{
  "rope_fraction": 1.0,
  "init": "normal",
  "optimizer": "muon_variant",
  "lr_mult_up": 1.34,
  "warmup_steps": 86,
  "doc_mask": true
}
Each number is 128 + 24 x the weight over the matrix's rms, rounded and kept within 0 to 255. Layers, rows and columns count from 0. Numbers have three digits each.

# layer 5 MLP down, 768x2304, rms 0.0699, rows 685-767, columns 256-319
107094166092108153148156151083146137125072173126148099167128175142181120118113131122079112086126118113152140133141102132140126105141137143128103109130165127158172122183129075102080146131124116
131135117091123124145133111129134180166129154155125131135116117172127159105126112128094150160109142119115114111185134109124142153107108164137153117094082128159116134125128154105137113134157130
165106095136161096107117177154110122123146157148116153101074155100102158116176119066144096139086121192153091135100150158115128159096142129126106139105168120112130150120159150142111128170130144
101152147119104144131130104114141165114102148130131139125135158136160110167123140152132078086144144103126169142175091150145133127081130123141094160154090109112142119123122143130124113128128092
111118144125119113134137100172118142150092079156179175151139109131114074190092106128145104112157151140125078104110114127144136155136138164159125136109140073119157161133140143151150130113115159
082141131135114128100147123126150127135134170098141116104116121152175101132123135139096095162092117130119134130128080094140095120118134164111151042141112147114168118155121131128116113166138166
080157106104115085103130094119132103092129143123135147155106122124118124167132126145128130116112104146120108143150143131141112147152113105139178181132136182137111140116133123081152164171135118
089153103098117133103150128138124091126072161136158112107157148129071127145128129112132136126161170176163139165143150151130122153105136124117094127133158131119105144094133140131146108140103069
113145116108140163141124148111104089131129182089155121160136151121094115118128132128103123137167141089143109196120121097109120139123163116100119092081158132124119123099129090091132114112146115
141138124116120104120144142165112115123096092143149123148121146167126131193101110103153129100142080094124140147107157134126086080120139119153124125094120145133128169084200117101115164117156149
123114144113152150144149128159152122116088091158178129155103150126135127103139123141161108114119124138117135112130138101098160159126095121111133107135096145080165123172122121154136113130120127
133116154102111144123122086093158152133143149097126124144085119159140135123119133141111136074110155141141118091122135107136151187109186116099159152129122147124117161119103129110107161142099105
156107124108109053098171096178097128088087159144183118110105129111108129104093096105125150158140163123105128140098136149112109101124078162147143100106120108133131101143128193117130115108151144
149141132128114195130157163128098129131137078120142140122128141158121093132122111098117079136150103122148141147151086167120167140132107151128128114121104161092137101136134092141116132113129139
157096131099072131150106174143136135143177101135132099155150138100120113191140178120114148106139115113077164133077144149158155113102111146140086129141125111123129154130123117134093176096130159
136132162114155128142083143065108133126107140097126168096115128145141163156081112113147120136064118143138131144111153139122084160153157176180167129154204099103123121151109147142110126139109145
124105110128094130088125095125095178078096126114108163146138147098113108125135113144077107149096150112106181123110144165136073102061117150121107133116112093125161168129134128190131108115137161
115088135112133121152146107092138122101122122093132136146149160103145127084145131108133135143096111144154129113147123143141123145108143132108158138106143154134131135103079098096150091139111172
135114115124070140132137091120126100125127128109110162099155161124126099152130117123119127122170102150112181113138127151116169099143127086113126104123138131120128098144136098111138073112164168
127128137122165116126105083072092139163129178125137154139125156123104138099124129123134108134109123136179116077135163144163099123125119147112164110172132152133148120093093121108137121138147183
146157095118093143115172155096103163085133116103111140118152128159107127109100117123113150158157099099123107123124136084127144075125150075141134128112117114113170156137073120102129163113126135
123104127116139127132084108138143114102151133087082147160097094158149116114122117141122084137129136147127131129126117134133104082087148139150125179097112113127122128155156121077150133158134155
113155142048130140082123099112126087152111136147124104179095110121121102143112142142130121062099139117150097156162133125113112146122111130126137148118136122150145107129119140152130133143150102
122105112091127155156143126140119147119158091197123156140136177137123106147152122117137117110102165105150108131149145134094150113115088118164124135106120117133077141154140142133146100085158107
145111110115112098080113153132101114138108151122134101122117159115156131184134125131104142117128134118122162121150150114112115171108135129155116116155129141121116129139101086074151120134092093
129116107076136162130127147133146091149094106125147118169121106119129126147122121085124138123116094122090114144137134100118122113120172062102086124139119147129101118110138095122142128125171112
139132132134145138144137129130104102112138162086099126103123107182107103141129130175192094122127123129137142088119165091101146163114114144130092149136158115186108101154153122125116151115079110
120132142154119109108092141140154104116129143139154140165122094125144114147134172133104144121137162171119143143115143103142133144134160128144120133101104159129150091090154118160139133130137049
110131155127158124144155145136107115117147118119159142143114083141047118122176146114095143058125136097158146128119116145166179176124126131097133122144108112156107131101150104080124105132140112
129138162143128126149155170126114137122094145165113085126156102094130156136127083115166107126123115152128141100108123125112131113140127128130149139132118105168176150126157102132124144091134121
149158118114152110113111116169124123067148149137101113140079126095105108112117142090166085132138169134071135119158152118104136114113106126114139125173126115140144119151130152139114126180105097
126122123117130165092105133175140175144169162116140142130126120092081109125123152111113110174111096115161108109078159123164126130158174125123101157121135141114117109116173106155102138159120156
189140109142092127161166132132094147097220128101133114121146122123099099107166129085183139155126142116157116180074126133115116159134172085119143122150087139126159140138126158119115091130133139
140142146148147113102146169133118120159116148119116173171138137139124145135143119097130068102199129139173125134153125183116118153134075096123160152093103106138103132152120101098144163128086099
108133134128118137136093110170114147100115141117147102142135115127129109138129130122130106180165136107122102117148163076141104146124138148150123137113111081146115126141089182105103161106097151
144157118146122112110137153112125138114142163107089120160147118117080161082130095151130124130147139103141105145132114094137132107135106088130162125176090146129087091130157136144156138134104143
115149167157090139125126132139113125164101116096151129160102105108115112116094113117121126141154133128097115137153149126127118128162120145132128103136130116140122161101145107099127114119122136
128101124107111159125077123133121141118121121161080139135150096126163152103132151109056128126159131132120130158114177141128163134091111136150105115091149112150102118129146137101104146091102097
105122184103097114094138122151112139141111108113130098120135083154122146119074095092124177169157167094131128109161116183139113145137150136129134167140103129133140138121103151105139120090140129
143127138149121126146108108140129170127149117166100122156148118161139144096119142161116148144106128168097116092105119153107111101129164082093101153072087152117118106097113090125169138122118106
105100156095114132162174164112087129124126110109138118154127143123169142150113108148145149128130167112144155109115117154156137168150136202111122126132091116138104161096112114134115092127138196
085104137126154134169120164131105155112181131122133130112138133148145156139141098152117139153117135111098128092097124172091112144133173142091111143124085120137146138126138093149160138160110062
151131116158116134105157135108164145115104141126097159128108104115093138075107162125117163127135148111152131127142083133149129126126092134153088124111118150136096101130156129175118111135123130
104113107153128112111150107082106123099150182084114131142132170138080151148141199104109173159160104131115110146118154101157133142086102133115118116112081147176146087113133156109103147128127105
095073114159170161133134102114126089111110151115150141149113119093102091143138069112125144144118149125081115133098129135130131130105144139099121132101170109162132073129136097111135108098148097
165134156135107094141046094131134142119143076084150128132127086158146100124142108140102123134114157127117150098109140126105122134161092128118098101124141105130118147120119141136139166103109141
142126135093132151140143132131149138110109137125120186136124155127079136143068168152089124150092146150142116109099136137130080097167134101141133109137151115088129138133095123141155148166112139
092122118118158121128151165114135172104097116104103122094148127136145149143117127090083077143159162097156153157179142145116103139087103165115158167106090071133109154130153086122105130104099094
114152148176135161142099114137120133118128159102115139080102105103152083094144111129121107116137102178124139160112102091098084114127137111169138108158129145119134157106151113141120150114171144
122143153147138100126137119133134131095084098143090112137167133119106122178108114105103140113103105125130111133114129081131118101075169103143126139091159178143183139114122129163140085164142140
171086099147151102117113120134146137125107136152099138144121154172123092144087139088145181119108147099136113110119113100117105131120150168156124129136127114110168135105108173124146136124119147
142176180095100125114106079104086166137111146088128148190143154122079108121095112123078109110101141155132149099173150125143152095157148138172131124152155140148133158126142135129147129104145132
140111149129134144168135173130129129140130087122103143142120114113124173148149163090110177185161164090150116184129124107147170099092112129161130134151154107172133127104128103108155168112155111
088119162172091129081104134140119113086121130122108167089154144097109122112101164154108152114186153097129164144138141137145131121120102135139148152085165155167146161122161139160105091133144127
126127119097153108071093149131134163113177172133156135143110133119162147112120113091101119143074120129124121121114144180127142123111112119130168077088141109143113105161098109144178142119129117
104141124122138100116157144124132166125119111092141174127125132149137126088123135149101124108102109122110111123156117168152131092149126112182167133135084102137115138123088218157111051124118098
141141155079119078137101142107150163157125127180103138118162157131130142132144129138132120120151123113113104097127137095159131116109122149100141155065110108173133173144120122133139143134172150
140124140125119112139115136118157104154117128165093082142111109150110146103150133109167123118100158145111135144105100136115165162082139113108121151127138161141115104128153139126128144113127153
141063140092141107161098136126160124182115181107148125157086114122117110052130096116085120135120123143145100153130097161150100172139102134072132115094155121136109104157191143137137129126136119
127136116140084094143127169150154185117135093111123111123160096136119148115108137173124111124169102126115142126108149139146112114094196073121144149158129140104150122123137142132123084127126128
178130137086178140160141142147102104130143120174132137179061130136139114164134123102148116178118107114120147106123155121144130125106138139135128153141156114102147122107092135141102141129070135
121161175157094138124092141122136156157118177151135117063145123137155110139103170110125129082142142135120108109136138102157138098137130108136121163130166144161103164130112144141170158111171104
138123105164147104123097149139146140151129157067123148095160158122133116136153096143112128149108134132128114131125130136107100111100113117141168165128100145129106125159124116158117138130143102
185136129111141160113120155154122128076098174122128094143103135135119149105144104126143114124149145104096156182132119122086103163067153121160114153108151170108134115110107083132129113132110085
094111111095143099103148123159107149122128135118101126101122162134115105126140148177128121168149120138115120120138126121131148108146098112116092120108153144099153125112104150145129113087115100
162141108153114125144114084123145138112126147115150141081079119133116134149132184119112106186134158132148109100109127143172107106150133088170097157138121119162109135141087143128096136108143137
088128114142159126137096128132092130128130126130121104149129146138138144118147128112128108117095105113144101154085123154141151137164164103133124131100167130144094104091149108142138130167198104
135092142143139088129149132121086152148123117132080122162134112105173145138075074142083153140146073135126121131088095101116155090088111145175123144113165109109114123125118153167153110166156131
106157126112184130138143111119159165124116122120072114138086107152147142136127102120078110172138110104147135158103161156120109159111132083087121119109105124127107122149108126088114095101076112
110133104145117173145131159072137158141107100101111134166121128121184156100179122105141127174120131133159126144088137111138117147133081087126142143115122104154140127150112119105089158122132037
147127113109095083093103096141147112128119091135096145129144111115121096140104132099150139119132102100127120114102140123132125085146152143133134173079096133123170110128124158146116190146117094
173118138123092143126107083111161131128140112159134147126124098147157121143103106143134141082102117121133161129120140134094118133162157142145166132114112133099152132163086135120202108116149128
170096121097127110080121109111117137153109093107137149098119124145143133108166137117149143112098124141117142143097138166139173139115181114119128139105148104151163096118106156150121128128137173
106168136163089144160144139129120133106122103146142112137120161138118176144112194118147121118097133139149146136166133139121127119122119113148100146107091098156138164131139167131119096127141125
106167124088146144111120165113151146100177143103148146159160132098124089144145116134099144135123118139142145114136145115162135132116112096128136153121105106155160118112121129113154123159136150
161156100148143152123134125080147156117115143158091171137137128143161114112130118124110130164140129107110171110121123128109152076105172124103154131102131112130088104092105140122108139140138144
156152131161133150075136122165122136119103104100112111079079144126129105162141129096085166123138108137119098152128128110109125099162088123132161173110133133156162160134158187174113149134161098
160118102098124159127193106152090132174094165126120117139105123101125149116097138127055107193129140147117151100155081157119063144112118107185137157120160109102080109140154134123122119143146157
163081126101122147131087133176143101164121123133134152167154156126088115139123104101167140171142150142095164122109131093123170160128156108212128118139103114127120128122164096148095131081120112
154129062082083080114137109139163099156138144148116148148105099121172113117080120076178104147149086164121138192107151155152140146132127113140106126137134079130117120088149150157150126141117114
136103118160135152127198135125058132148161116141108141083146109136121115100101161133160157107086125130118077138143146109109115103128150121144149103132140150132140131162120155097116156143130131
142105159202143119155119155101112138082113148128120105131127139117102128147117149155153140156129152123100080122133149109121156118108122141107118123103126106162144153163135107121133108122112117
132115132084074155098117143130092142087152129123083189125129090156163118124145112094143148038151142165102091127131135138103093078111162132110137115134104130138102101137094156138092111136134084